config.toml
num_hidden_layers = 10
head_dim = 32
intermediate_size = 256
norm_place = "pre"
rope_theta = 1020.0
tie_word_embeddings = false
init_std_qkv = 0.0735
init_std_o = 0.0
init_std_up = 0.0735
optimizer = "muon_variant"
weight_decay = 0.028
batch_tokens = [8192, 16384, 32768]
max_steps = 5348
Each number is 128 + 24 x the weight over its row's rms, rounded and kept within 0 to 255. Layers, rows and columns count from 0. Numbers have three digits each. The size before them is the row's rms in percent of the matrix's.

# q: layer 4 attention query, 64x64, rms 0.281, rows 0-63, columns 32-63
# k: layer 4 attention key, 64x64, rms 0.282, rows 0-63, columns 32-63
# v: layer 4 attention value, 64x64, rms 0.345, rows 0-63, columns 32-63
# o: layer 4 attention output (transposed), 64x64, rms 0.277, rows 0-63, columns 32-63
# up: layer 4 MLP up, 256x64, rms 0.339, rows 0-51, columns 32-63
# down: layer 4 MLP down (transposed), 256x64, rms 0.0835, rows 0-51, columns 32-63
q0 062:119145106152102128128134141167079139069121128122094127168113112135148162154122136135124158163146
k0 053:108107101153131145114135157160132182140156107122093149138129149134142139124091113107125110151128
q1 066:176139134133177137111149129113090110165160139108156132121155156113058096106127165128132121152119
k1 061:152147160117131139111120136127140110161084130155129100129088151122124142096108127128068139153130
q2 092:144097137116160140165150148149181098075144095129168121108111115104151108129131140120148122092120
k2 071:112115110118129145108154095125137098160185136128128136114137096159128163131140114147112146103136
q3 096:124160120105141127170084119098088153162140146093133110135126117122125142073110114147131141098157
k3 082:119124109138125095157124120130106206179112116152073115158132142108095122146145156109136131143126
q4 100:100120144107128124103095123121124173149102134134141155093126130114140129115114119125185137122113
k4 087:133138118136101151146156117101146122124118124138126152099140113137091090135157110163112075120074
q5 098:142151131164159115128141120114097114153125120123151119102097099093078120152104151092150149126137
k5 082:118142148153132103099129100121115124141181107149120139099148120108125118111142179111116145110116
q6 112:120160100161123107131149119088175087129138151156136114151148145143128097078094122122089144106136
k6 088:079092131139102097112123113122131153122174138122107152136119096126122115122126132189151116116149
q7 110:100191140137131100128130159121152141077110165141157125146095136128148105093111143125121143150093
k7 106:092132134154175106124118132151152112147140150120168153164156142128166091114153125133138155126130
q8 056:098133110129129160123144198128110108147119122143121128110126140158131164125181160152144135149137
k8 067:116098074136105145139166067100142107143142145104153121145152149135124099154107107157110084146146
q9 062:149123073112133162129125106110173110065140106126132122121159118107145143111130109153150140132097
k9 058:099115154127173120121166122158173137137098135126105107128135133169129169126138142088142109112117
q10 066:119089131127120114135169107116138101120143119164135138133143136154129088166150149136106147175166
k10 077:099116116169094130159133136134166137181163124136102154113137141128120107114118106125171153116096
q11 077:117116121125136121128102179146107169117098102137165144106103143093118102075056131103114131137144
k11 072:108094132163147162099121114103113158154147151091120150120127074114129111116131118129134119123146
q12 109:151105126185114145129183141168139107113105078182154162137161156111112134149145124121095130151094
k12 103:150122165134109188119134148141139103120149167140131174096114120112090104129123117123147122125106
q13 103:114125083085107089148136114104167135139148121102186136138105138150106133080095163134184134110102
k13 103:156125093111097103127136107096131094112177146122142101149136179109110115150118141150127176151172
q14 099:072124109097124102146145115138090094110115118110115104100137112130185163135124144111098103158114
k14 106:146161108116165154162163117093153133099117103158163107125089170112143090112113096149103184121144
q15 106:132111091155140122106109163112122110110169130086138125139131088132081155136164172132097107120132
k15 111:154137132155144161140142116122150165122136124149151105153137090122162139139128080106093080093163
q16 113:108133113097117121159124089144108102143144095115125065161113114114122165147114136151140128102121
k16 128:137120141105150165154161089108120125154077089139172110114149114146112185140103143127129145148114
q17 100:146092130137153103110135112148129163111138105131123100151162159159121135094153114115149086128135
k17 122:133112138111139125131119165130116146094133110103130147095165097154151117142125140133121106150096
q18 085:122140130150140128074130116116117142133110133157129086167138145154143151126125151154102116085094
k18 097:148123103119091145112152134143146128120105113146105124100108149141079162101111138094094166143102
q19 097:142140118105138135117102144119116148170133130095175137119124136128124166104142074102120102142149
k19 111:131143109140153134135089171133115109162131124129163132117091137157121120145129104175104116132096
q20 098:116081120104106120103147151115115133097115104106094176122085097135162059101115091104142102139129
k20 094:146153146169161109117115177103106109165141079115117084144148146147125092094134100124146098128145
q21 116:105151139145091143081119096133134134118163121155170111115143094126098122100140111176091113092097
k21 099:140125124133126092125126188129131105137175093132129116121117127116112172072136111162121154146143
q22 112:131141131126132130151112119166128112135113129119126128173170137159101116058123135123110145124107
k22 112:162172136104149118154119129093094133108115135122167101113146159147097101085146119164114124143165
q23 104:062155165110156131088123113149166151140134113151160148149112106113120107134154114147122171118168
k23 108:147092119157111132107124179118131164128117088157119103102145114091071124095169107131108120185121
q24 108:103131112155143140180171128084096130142115141124074122156118121113101131093089148095112121151132
k24 110:140128123143159156072154129144082097119123097121162141126126146133142171156111140152149102103104
q25 107:134094112129106130140123122132089136108153091112071162111098091150119177137151110153134145124134
k25 107:118129126093136171107140126120117183138130164109149151105096135165128180171114140122150138082142
q26 108:130108101147124107110117097132152102114141141128130077145130197138144108140112132131161182122108
k26 097:137132113127159158101143160110102160148141161127148082114151160110142113142121145095119146107137
q27 107:114155147132124087075124122148127091139092119125148143127149078124108124135085172154148138082126
k27 109:127128144111091150145119141119121155145110123131147163095131149080136132129145087098124099104128
q28 116:167187103110120124104134125114135106178158163128127159129094103136104082138119085126146110114107
k28 106:173075146141132138136118090170107149136097095174140141130114160144159143132135145126150131101123
q29 115:165118135115117132113138124120081126142143128179128160131126135139134161149165113138175129129103
k29 108:087141102077109150141125143120119133147118103146178084123118096147158089130158122127129136129107
q30 100:127092112120117149128145133131119139114108120139167106156105123167144070106115106073173162154127
k30 119:080122161126133117121130136126117147128101134137133151073095100147128090141107158108113124136117
q31 101:105151151113108149151156171188140107132121125127113130154126139102101137114145178117135161107116
k31 100:114128098147151109126125167092110100143101137107137099175151100144114128162171078150113165118151
v0 112:096135116168136083145138149124138126115117122107133123109139136116124133112104145110135103156124
o0 095:111131079096118096124178109139144133149095117113123151179114131108106122076102147114092126140149
v1 100:129102088117094166128149105175147138145109128167088130143148145105121139166162157135090143152110
o1 095:113143136103155153121066139135115155144087167082123173139121121129122123116127143184127121154099
v2 088:133114078135128125116125137171154140147117150127128110110141112175105127099135125122143163137098
o2 082:146153138103137156128155091144120115104132096115139063123130128134115121139107136118117118124123
v3 087:131109125108136117126100191134152117161112181132128116123127144158109164124129147129132126115147
o3 099:101106136132133147107116125128112146062152141127136152109131110118120147158133163116108078094116
v4 085:136094125151161130107161148155122189100107154128124112120105112093117136108118159131158139120108
o4 084:185147111131116134132083127129106098113156132125156102149166148136118137162121116127122114151132
v5 090:128082139117078149179143120112158117139129115165149110151143124119145125140140119142094119142119
o5 105:108125130115102135130165142130154169135135118087090131143102130099136132100112115121131166101080
v6 105:152133132121119113140119074154101109106162156112143115119091075114160091104114113071114132128113
o6 111:151118148165175105194104155131141119099125128108093116155155130107122112147128111145126124139118
v7 091:144117083129139132138121158113168103121115134174132128143086113093112160161088143141156117136155
o7 107:140131163160111141114095149104109131146152127102150148122120141154117134192137131123157138110123
v8 084:126119112120133122195156111121096135139129134096127115106112108077160131158132092106141139121111
o8 081:135157141124119120108115154114151149146149152117121144130162156115161099125140101057108138123158
v9 104:098135120083132159139088108104144128130143155134128133110133154061118129139122130152140108117141
o9 098:135127113115137114115129124110134126114171130146123144147139149128101119132122144142131083136137
v10 105:149144118108117096134168097170104151122129145087147133131150108161147114112119120128108114114140
o10 095:096109134107084128148132136131143106107116144102121104108113115152127143155128121104130151125105
v11 109:188137139130127113079142164091129145154132114094080127141146130141101103126149111139090103132102
o11 095:101085150147123122116144134151151105115139116090116137179143108136131130085148121146101106138110
v12 096:094108075136130095105156138134116180075091166110096125129160117141116103139155148136111141106143
o12 093:088158131121145159120122111105171126135138136158160147097139135133103089159100092126128124142152
v13 114:104094108128130107176128151174152115162087126166123123153148129101168105117164153170121121110131
o13 104:113116098142092093127149138134097107178119131096116155152121151097143084101115143141118145147166
v14 100:117123139101114154114163113143113150115097134128140178144108132127133104131105151144154080086147
o14 094:108130118117118132137097150062118133152138156069150102118141159144114132146137135128132148131156
v15 105:131104108137126081144142158109152098120122090116124117130114139147128145148142138137156083130146
o15 091:145130138119105138140130143155108110142132132090086202117125181124109127144121119107110126174087
v16 111:138090147111119120124115099075134103121139150101111125172149154113103138120099135138113169123138
o16 112:137104139164121161108148134155142099096119099140131124122164128152103136141116163113142107128135
v17 114:144144093185109176123079100102116089129117144102113131141110137145135153149176133150150126117131
o17 103:119175135129140124120121111141130101106173127124114124153090145094167133121119115161125096172124
v18 099:138148122153167133084137148148190138192089094156114122152138107137138123103133144088137149130103
o18 096:070132121161126184109145108114113118147163137120131082153136150112127083156104144165125120082134
v19 097:103114159141171082160182139139144120155108121114128131159083101167096129104108114144117145085148
o19 095:150122105129076131153126122134110121158077130103114178160140107112106114137125146092145146158124
v20 097:144134133116116122081163107161078144143141112196104133110112117121087124123150135119125152139154
o20 089:172219136100131128111114105124156109107101135107131102109080102114102136168107120137109136126104
v21 103:142148166154132121108165154107193136133152105154072142127138099161142072144138090131167158112167
o21 089:114106136124110148138138118104122125129141127159137163132173107130104134141153133139107102085103
v22 108:130146162140099112067161131112103112133115128132121114132138091129150175110097138160092141161143
o22 106:129166086133142110077096129115113092175107152136154108114120092148089133107155122150131165112127
v23 105:178104137172115109117174081133121148123159156125092106075139138124164113176085151107114081113117
o23 100:091176075100156130134132140112149131116126124154090164127128142098142083125112132121122115159177
v24 089:119140125120150121170126104107105123097122131115111156101156088170130107126174151127112095141117
o24 082:113096107114137109129147133135146149140118136123118130153140147128135131144087166100113168191133
v25 094:136106149171115098116189133164122087173124151129120108153143142137124145138114086095124139135138
o25 087:134122128126128123177086170134088136126149082120152108120153155107132131108118123121158113128149
v26 089:137157109148175164136137126156109145054092125143094155131146133085110111117116151149141131136148
o26 083:165145135153155140150123133118132116143138110107127162129127153128149128175102117126063111107123
v27 091:111127164099152106139109098136182098190081104193123138126139115153103173128139156089152154117114
o27 081:126116136119157113129116135127154124120141107100135158091140112115144142152085190158138104134133
v28 105:161145121111142102105132135151157156126111168112074147133140118112104098148102159164162137100143
o28 100:104132115151119105091118109132112113108188107143159181140119124149158108105146156144107065107143
v29 091:105127139129100136112104093145111157122118147146147161121117126166126171117129156111089078151122
o29 093:120114122105161116181090101103102078126141148111126145138145122133143138169142140097100078138177
v30 100:106104117135105099090140121169140139136084116126098147111180153109143152123103158135100134105155
o30 091:123112124103120111149104110135113121173163140063109170113137157150144155134108116169132138095119
v31 087:160104133116104125131105138142159161130119093149125166121133094137143168126153143101101071084143
o31 098:105132137131178125146176140145128134096129131094130166156138097145145108136104121129159061136116
q32 074:131098067134128132112134114129075131159113134096132181114133111132142158102167104121131161116170
k32 084:117164116170114138132165106108146133142173127108138150119136099152152106155139142119133146150091
q33 123:135142183100189153145114146152154159118134106165131106153106143134116114147085122138158113134107
k33 085:113112110143122068144074141164132130107148097093105082135107100124139140098126128104126100114147
q34 114:120125060137089124118129124099108139150144183111121153113128109133137139122176125110128182115154
k34 062:142163117108117183139144149114109126165125136115147127132149120128098089114098126130149133103137
q35 121:153164122142140106145125098174150112116173160158100098138097148136121132111140127173119163130140
k35 106:083122114142138099152101146124101117120159107090091037148133125123133135118150129145140095111179
q36 126:137177137052148100130114080134096132151145124125124101159127155165153127099103143150143083122121
k36 091:128126155123108105103119117108102134163106103139130113139140117136138117099094179136120105138149
q37 100:158142120129094123110140110144130142080127116169141149143150126113164125148149150145078074123110
k37 104:097155146136153109123121095164105085096154148176122123108094110132135140135112137095100122166084
q38 097:137140201126102126126138120130134125135127154127060157154119097116107111151100128147105162105104
k38 081:197141111114105148095124129134117124107125124082138106130119140107123145080132118113102142116128
q39 096:147136144115122137162162092157096143128131101165112135128153146146134126120126128119142143148117
k39 097:165171145115092105139090145124132146077119114152127139155107142132149123124138156128181126095138
q40 067:162139123156145141152139153119137154149127158159146107138134113156153176097119129132147103157109
k40 077:136127155137113131106109127128156104104094111134143116131124115096168128121087117108152125085178
q41 084:127089134129129154129122128137140075118158133119081118108140092160128127153133135152140152128117
k41 084:134143151128125176098148120122096146144127129116130156142127113116098182154180146141126156145093
q42 112:117162109094132081150107085153118147132111129143136117115129160116147111116087128125110095123112
k42 121:118116102140153106138091146124147145115140109104121069146129108148157114095115114098124105135164
q43 127:092126127088149104125111092126117169147104121119143100121108162116119104099088144129150134095120
k43 118:104148159120172150112140128074068137145161114105124094127167124164135116150106162105096111140162
q44 103:145099140151123153149163133127117159148083114143168156132158146129105161165148088087140135149104
k44 137:117093110153080119137143134141155154106089156121159179122116125134090134139122115122136133155057
q45 107:105123135121136112111148150121132150086146151140143146138076136110101166154159129109171159088111
k45 103:115146126130163137142172134130088152114114147084129177116141157124134143168103127141111137119146
q46 082:158156130101072177106113147118111131157107100165114141135110118089131158146121121157124130101133
k46 107:155137131086140128160119149124131146149096119173102140125162138146127153164124084074128158111148
q47 092:139133125122099089120144104134125098108082178179110105110109123130122094155086079106108143143127
k47 093:149121113122121107115121142150127084163134105127117105098122103112123118101129149113138109143142
q48 088:103097115116144079139097168143123142105153096078096102154131137151099106141117097125144115145147
k48 112:095132134142166133186139128103148149122148103135106161080116150117149098122133129115096145136116
q49 095:149067125137166141094138096154077124110181120115126114116109103134162143124195135130098109141138
k49 111:113105130135132125118133123112096154116101100128156147158112142111162126124137120102153160080133
q50 104:120143142142133122117129120099127141120143106162136086121101067096158155126129146180134133118134
k50 111:105113080091155128136136120120138161101105099151122136135139148100108177131136110133159153170105
q51 084:160165173085106145136118133131107139121120142108187117102151142097074119126141166167137117139110
k51 109:129122137128097140203096127124122121122168166111156109123122136098159128141096110126159112132119
q52 116:106114132167149151101134103128123128149126129152164108155152140144091135148074155105131107122152
k52 097:174176193138150098101150093133167137141177130117128158074115118130134181137118106124154164118142
q53 109:117069135140147126149160153098147158135088098107087119103115139149157141133121116113113122121115
k53 107:151113094163054123098157119099137150113101123169141115123141113124153168148114136160121113119153
q54 104:130112156097164145177157116154111107103100122148095093137101100097123125092140095118149133139124
k54 103:136145145137154129125123191095161179163135152102114110168112133098104132117088159138152141173099
q55 094:127086098093122141144132117138123120169105099128106115140109180114104111152083147158118108140122
k55 100:126142104116141169127154125110128136150119102116160120124156128128151109128048138103127099107142
q56 086:100119082144078093120112111109155146105138145138151160154147133118105139087123098110116162111168
k56 108:072131117113104125102080123116105093113117140134144153123124141139134100117131109142149119157172
q57 123:161085112127121155137134121164101131133112102164147065145130079120115175137160118107107135143153
k57 105:142060147117097109085146132169066124140143103111116113076137147151130117115102117166138136145108
q58 106:099137082149120112146148122134111101154130110069160132127112155189164111131103171133100135134145
k58 103:117092127085106199147134140122133166099163142083151137131167115155139134115121123084112109142166
q59 096:126169182107079115114111167119142171102137141093179149098107149148136161096108131151103108132122
k59 113:157149115103129110137145154158160130111122130151127146162113183101157150096111086132150109143082
q60 100:086136175164133134084101135113113130143146126115119147114153155169121069173164142157157109109124
k60 112:130156092143160123099141146139192104156154085168167110166158119163152080118127125162118151145104
q61 102:134108103121156120104134152125134123164102153123154108123136115152115133143145078109109157121136
k61 087:084107145133128151114155154107162132108105137096129099111080134143167134148141145149134140143116
q62 088:140120089164114108152132115180145108163131111144157115140191114157154142138150160165074132147111
k62 110:132123131154068114129088142169152129151143114171136146159104154135096117137138146108114154068101
q63 095:140130135109108137139115135109145108123133141101085101166142150084160175158160128108153103127142
k63 109:116122137082109130144137136144142102137127142093145135109067120124089133126083111132126117089158
v32 088:084102128122124144076126087105137147121108110135117107118119143167141149096150108096133152146142
o32 089:135120100094093132149120143123105153141077086130192149117160153128107116138101099120132148093103
v33 098:090156118115089109146146139175134109098104104140142115114150149121118109123126129091116094139094
o33 106:129161128111118148119133119126182155167133162144109081146153149137145151114110107090125165080104
v34 097:119119106090136115096116121134096122138128115166152150129117136177099134094130067153089163087154
o34 127:119160177114138131112138135106120146128168147112159145124082139119135125121112104166109103062098
v35 081:135098170136154138140145126108119117155133144150111135106118124051130147108141084117130129104126
o35 100:132068117148139149125119119149105103111145098125098122114102110143120154146182152095149155124137
v36 103:118138134163125122123094116083123150158141125136141167153146122149133084119177130097144161120135
o36 102:150113136095115163113166133104097144140130134144101167151122129138112145085130118112104126101129
v37 117:118111110155151102102130128155114106114109112127093104111146115134124153122114137052174166132133
o37 112:105145188148122121108128146157112140104092142182129123121125137114119105108111094107119139160132
v38 112:104180100113126133109161148113157123128125124112119168107118123162097151143135131159168112108166
o38 099:164099113083125119162102130154135124087106136128136106088134106093115118107129076175194130126146
v39 107:099117158123123101156124124097161144135138114152148127134132110092137151103119108174165109134128
o39 094:194097137129125122164118161121126102109084139099127148171129098113134139154121104094135127156129
v40 107:166118154133129132075138125111105115177111124151109121118136116100139145129123108149116175137126
o40 113:082107104103135142158200120145120146127087090119118132126129117143129115117148120107122121160145
v41 087:133091117095078086141141111117094105147126156092105161127142101079102096158164154106162105137137
o41 103:119093088126124098148132172113104158149126128127150121162122123146126131104104104137083108160170
v42 111:116161138155091156098115133078172151115125134097098142159139124184117132143105143134167133089100
o42 103:152176139127134144137144108118130132127137138147152137154138116116107174171153142141086128156157
v43 093:116138129099164143126145141111163108136111153131129118154128144123124094127097127147123130095090
o43 117:171147109123154178098124114096090134151145133140137139101140119141114104165112172148124135114158
v44 092:107085110146152148112107093167111130128134094130118092134106106129140134128165117147091159130111
o44 113:111087154138117170136135127109144159135128093144168096146160145078152132126137134139142118081133
v45 112:125139124117165137111134121116143151060105131113123128145182160123133113096127116117145122103146
o45 100:129134154140171104105126102130141119125139137131110121151118105130171096125120108154164089089149
v46 107:135145124142136111089100170137142132177132141083088126116153094165111111146130118137120160130134
o46 086:154130131142109132116115121134104078081143089117131112137126147109149104096110124097072120156151
v47 110:114096124119129154081157126159117126126118134143106120173128109136156127170127110138157139131147
o47 109:141079105134185117125102125136114144123100137183101152111126129065140113156062122124164117138148
v48 113:105119158124116098159147119158146115106154146153174132168106155165093143090121131139129131126139
o48 112:130105102144145134137129143135120099148136169146124119135121121114146194113148086130131153106129
v49 115:085134078157083149131105128139089121091150104122121133112177101117155137141123167135111138123108
o49 106:140055159136112118124098163138096145112142137104134117121146105111130142169189123111121139084114
v50 094:131101155119144119122119129128069121111115108101117103073120145129138185129128152129128101118108
o50 086:181149153123181139092140124167132151132120151149180129081135102162147145061125127173141138104123
v51 096:119142167119133098112172111119154102122130147120148152138138162121099082135128172121148126150105
o51 102:165157138154164116133121121116172145143077145151110120144075115128136077136117118157153161145128
v52 094:091128137189134121133120108165096078123145110176144158136133131111131120158139150117168113119101
o52 111:120071122144132114103141090132161107150095116124135079141144106133117121167100136157167154123116
v53 106:108143084138112073136096111157127145126137144157136166120135179112157143096095110138136136126110
o53 118:096105145149160144133113146116176109125174127084090112134134142134129137150148128124109156084091
v54 080:134116161180151131146152110131113140108145080183140107148149082120139125117138098142127132137176
o54 107:185136127095191137137151117114127127129120114128072126162126129149128131124160184136144115118139
v55 099:149133175144124123106132152111116168144082124132161112134169130118117136148089126146138144092131
o55 104:130171150098124160146135089147132076142126154129113148113142113126132138113118146139118145140078
v56 114:130160144099140154120126147152087112158136147135160164121134172072086135143113128162077125141180
o56 092:114110134138095105134170108140100130145149132103138100164076112130132063131093151162116131109097
v57 105:095127143144146151090127123132057145141140123135181142125122175116147111081157145133125112109144
o57 095:099090121103143130193148115121088104140114114143106129149108117105130157120142118094131138126121
v58 092:108126120100114134130128194114125135096134122122130069125089140096093145130130127093170118105132
o58 087:137135134129128141129118167120146140142162155112103124113083124100128153082128136107082163138115
v59 098:134143187101158126179134157109131088134119137130126109107111112109148117142124081140127155099125
o59 101:145167136140095128131158100130123095141130158131138144125094114155169101169149150101094124151176
v60 114:145140127075119142129130083111131121173132163117116151094097124124138121161122105111107109170138
o60 110:111099110101149167144117148151122164090117110085117117141146151092110102113102098153133127128146
v61 096:132181125102124116108124119114118170183120166123152135098081140141117127090108092163119120179126
o61 111:126137092101074129135088102122125123142130130137153149120144128076094106129106117165091139143124
v62 079:123127155144146114125172169127103096147116127148127107144119150080151132111117149116137122121141
o62 119:159119149161134123121114101121112138136080132131139169180118107134102163101117143100075122097107
v63 097:122154149164107120120145118145151127100146123114115096134128113139158148174119117094144145106086
o63 096:122134145160133143124110109152123099121083114124112182140120138139145128148117156103141148131086
up0 113:144170092131094136121193126124120120148150097121143140129103077147128121142115146137163126110140
down0 099:098161122082108145116136135157153155137127105137128120117125106158114137165143169142165135159132
up1 081:125163111123174113074193133126134119125125162158138134117127109115091092137146113169137160114170
down1 105:119178122084123106145094124108093088129128088107105117072149109119139109163155150112162106138152
up2 088:104131101134115117130107166100130140076094085122117087126166134078105157118137129081126111161111
down2 090:129206151130146087120144128108151143142162167158143065111106126134133137115126113172164125140107
up3 110:153088111137101120134073153106110092122124118089177152140125113108156126110088123118144120160148
down3 128:104084112136129106129092137072115123142102144169146142147104098132101115128118132082139126156135
up4 093:175102134133134104163097132145121151094131120117095161090125137133093129132119136107100107182134
down4 100:142067083151118178132135104125101103139113093129119174135153142105115114143151144115119103149157
up5 101:143118110144147123157137186157105088162112128085162133091119123176119144117159111105107115149108
down5 113:111125148068124128165111080095130101171125097131145101130113099141119135139105136125096163098112
up6 095:147143117128155123108123122151153100150149162122104163139099111131119127146146117131118149113116
down6 108:123149133116144162106113124101139135125157110141083094121111169142128116100105128150098158147175
up7 113:173147148149126144120151090128144080154110120144125162127122103119131136140091105125120129100106
down7 099:133141125122161154155097118131150142117124119150130161160140144119098080110098117130101117114112
up8 087:132101066122106096138156147133154126126108106152141105079094108088125106142087154136140122157129
down8 100:129124104111115165118141108095130140163191134111139081132110155140130141123104113124122123113119
up9 107:130143119106148152137164131128136089124101135079155144139090125188122129115125070126126110125134
down9 091:140093111154150148107112109132105149129161135159131083086132154125126180133157122130144136117138
up10 100:141123145138128107143115125117146132169143101109164147126130137097085117097124175175130114117166
down10 103:110149091088118076139128115144134133105134127106157089106106094120131122119120098141149127158163
up11 115:132116110119171115099088181123142125130108187111136147116149136149123126140101156094174132090128
down11 098:155140129140081097166156121092137134109169100127122106092090146159094124121145096163148085177091
up12 094:086094147169145126122121145153114168144171126114132138116128157150153136132127095120162127097170
down12 106:137096181109137134100145139112118118115160127140104057117120115123133147152155142113133130145154
up13 099:095136125134127206118129134151176106115113180161117111101120145125158149173095126113130149112138
down13 102:135116085127111151138083117130167095149107148157107088132091131141110135153103120124114136112088
up14 092:188075123148160145121100133073129145132087124132154120095141156153116130140106121097105129119138
down14 099:135150128139113147158154142134109116125113143155137123114124088117142102114088123156065124159144
up15 094:096121124144142138131132178138126170120137096105110118123155107100145138133086071136146148138095
down15 083:124153141151135117123094153128089143095108082126112114134127143105111139124151107113147129099127
up16 093:161127153150124194111125157109121160133132154147135095112122094096087158170117118122120103130112
down16 084:082132132124135086120138130145124128147126135083129125172147130165153119089127155160164133107155
up17 095:124131089164099113145160147137132139128102141112147127142130112069121200141149122146123114125120
down17 085:119086103112096164109125115131138112115128127153111098160149108129113112128118078146127120112120
up18 095:140135139116140139162162124118138150153089166127119142108094142150082105103142107140131113059093
down18 103:123125098138132081110133122131122150135142116088106136125147125136129126135113121101164151078112
up19 095:086163142119073135144161156144085119115145131149147157133121118126116146139119093081170073101154
down19 102:152179158150105103124137145129123175136120126153121125142132166113124180098159132157123149114116
up20 102:113122133143096095100134112082108167093121127116165126143154120119071119120132140117129137135144
down20 107:117132106116173148144098121113148094134108093144103143152187128149122131140085160119092081148147
up21 097:122136114140124102079104135124193172069162117104123122101134085097114126156159134127118158094113
down21 107:139146104144154122126152151162099089120116091165083142158170131144152162177174140126139151097141
up22 096:111136115091079137144123124125149151118092134143124109142117119114094159105103143119151163143139
down22 100:101114122138096132159172155101117156164169126126109114124141145096136141155120127164152116107169
up23 087:103132140140199102164125123128150117105109126124204113164132116116120109139120114171142151166113
down23 096:121217110101105091108116121118119113164120150152130171153132131126131110144151125119136123088137
up24 114:132100089114081137106146180145106115134130120154134140135103155110138107118135119094077145159173
down24 106:148144156121106137108139133123134131110120166144063137118128107137134143119150112135126124175111
up25 102:102126113139116143163141127135170110089105084155139178137104131114149158113149139160115142118139
down25 090:144101116106147074128172123148115126113141127094165099164146108122126136135169103175107115166167
up26 112:140106109097119127176127111140108134158139158125156126145122102150095110146123092085083173093105
down26 116:090116131126141114153104138115117074156143158117166123139144157118124112121127127111106131105116
up27 101:145132160142072096172131143153127132130134154144138163124106140147137159124114101133081123126150
down27 092:155141121082136112097109125097119133108138114102087108134150112079145145096150075105081130132134
up28 115:114119141137102117105099122188170107148166113150152130094124113126127122103120156092086149095137
down28 098:131116167125136151140108120140136164120148122132136108122113076113133123113118161116078138140145
up29 096:141144103128150084144135092139164123116134136115163133139135139149105085127179160091121155140138
down29 085:154134151090107103084136132116135162092120151105136116156116133070163139115150121124092144089135
up30 110:144144125135116139152120183124114114163147133142160107077132143142082130100142136091124175085120
down30 107:119092118107148149177061160145122121125127110120135154125156112138125130149110152118104115115145
up31 091:114112109146092143128136178111159139139123167168153155090134158139086119168109150130133138101141
down31 099:133104112103164130193125133130139104158099154141131160135133123121149121126142134143111131163137
up32 098:120162119173087163173134125154117106155121102109155099109112118174090166165138073140101144147111
down32 107:147114116122111133155110131137127138099101127130171161150141114155103144095117128109096104145113
up33 093:098124131099125165124162109150103137123140140132111113132112141130070085060124147111177148101115
down33 089:151075129100130125120119117132117117134099141122119078114167101111156133157125097142169172135128
up34 111:144127145137123095148111156156152148151121104133146129123126120104149107124110096109155167059138
down34 105:154166147103157150136110137131128160117125136122127105171094119121144117184105083119084138109140
up35 109:144112118132136115165111158134096143091121168094140165104173151162116125120086121144131111103122
down35 088:103073114118150154127095105181156112147111171163131173140179177122157119119143126148142134122130
up36 092:110106141139124142144104128086136128094125150172123159105123172119087143131122141114135117078075
down36 097:120139141105108096135107122119153156111102154152145162130100104130161164135148118136133113123145
up37 137:149109167135149110159127148145108114119135086091125150118155138126144116148149125139134142118097
down37 154:127143140094151123131140127110084144150097108134104082160147119119133101165151161093123111093141
up38 097:157143127141093109138133162120136089112098121128104149111121142161098144184115145094144113068099
down38 101:155174075100173129106115131133096112126094172116119132101115124159143135107164155159103112094122
up39 099:102136081141131171160124183209089158123099123144130139127131160124130121124119131112121109132137
down39 124:102129110147133143151077151147085137138110099100172110148143148132127090123135144100157107082146
up40 091:120130149124107135108130126140119102149130143176119112151168157094130126116134136149127131170118
down40 087:135146160121113094093143096126133140141117142134075183126134134126124080138111114087140143166115
up41 094:113164155112087156122154099119153127158111118099122139084168153111117111113078088138104173079128
down41 092:077140128129179140128117100143145103131119127113101141147142157134121085141122113130106147120121
up42 097:146153106128116159131133137158146146189149128149150117141183129066143121149104079128121096140114
down42 098:143161099087136082111126124107174113098110150115148093119106099108128102114129135129164143149162
up43 083:120168174166138137133126120156083117129134084129164127108135162125098133136097147173117154096131
down43 088:141218112122123129116161118139125127090133149114088126133094109140157162113172116111139159114123
up44 103:116155118133094110118121161156154125123125096141161137126077166138161115135122123122180138150114
down44 125:075146101106106093130093112153132129109152124117161048173126135098105118138141083123141136115125
up45 113:077136121138076120149150122123141139177168149110150138107099103109148133115132109106147180165116
down45 108:127101102148102111152131133132100117175139116158151170149091128126125116118138117128134109163106
up46 108:099132167147179134144144099127093122134094114094132168110127124115117137115152108161127128142129
down46 106:150190118132125132153121129118089096129138154092089108096126158114115131166092088109146124134120
up47 104:136114096148139114109109127124123111115116150157116137126120140122120103126148080128163115163105
down47 090:124110112163116135148150100132129101171097106096097131141170144118109135167134113139113126113131
up48 099:106145149164155112128130131142092101133155117144112145120118167160128172147152093150092124108148
down48 091:135120139107129123148117142148152133137163109116167115101103143110138145125110139148097145136087
up49 093:136133147140114126137147104170141089108149161154184124139119179161100104128158093121122135135120
down49 095:099191115122137132172118150138101176139134143118103081112111124122141129091133102133123166141172
up50 088:144174142130094104160147124098095118109132194149119143121135163103124115111132131083119137143132
down50 107:123137146137126135123142120104179144072116143160138023135152118125135126121179132149123134109147
up51 095:146147090114130125165125152129132124104172157106142163123153087150129139104149142135124110146138
down51 091:139131087121159097096112113145117104133141150136149138151138119127123124190158163143130101143146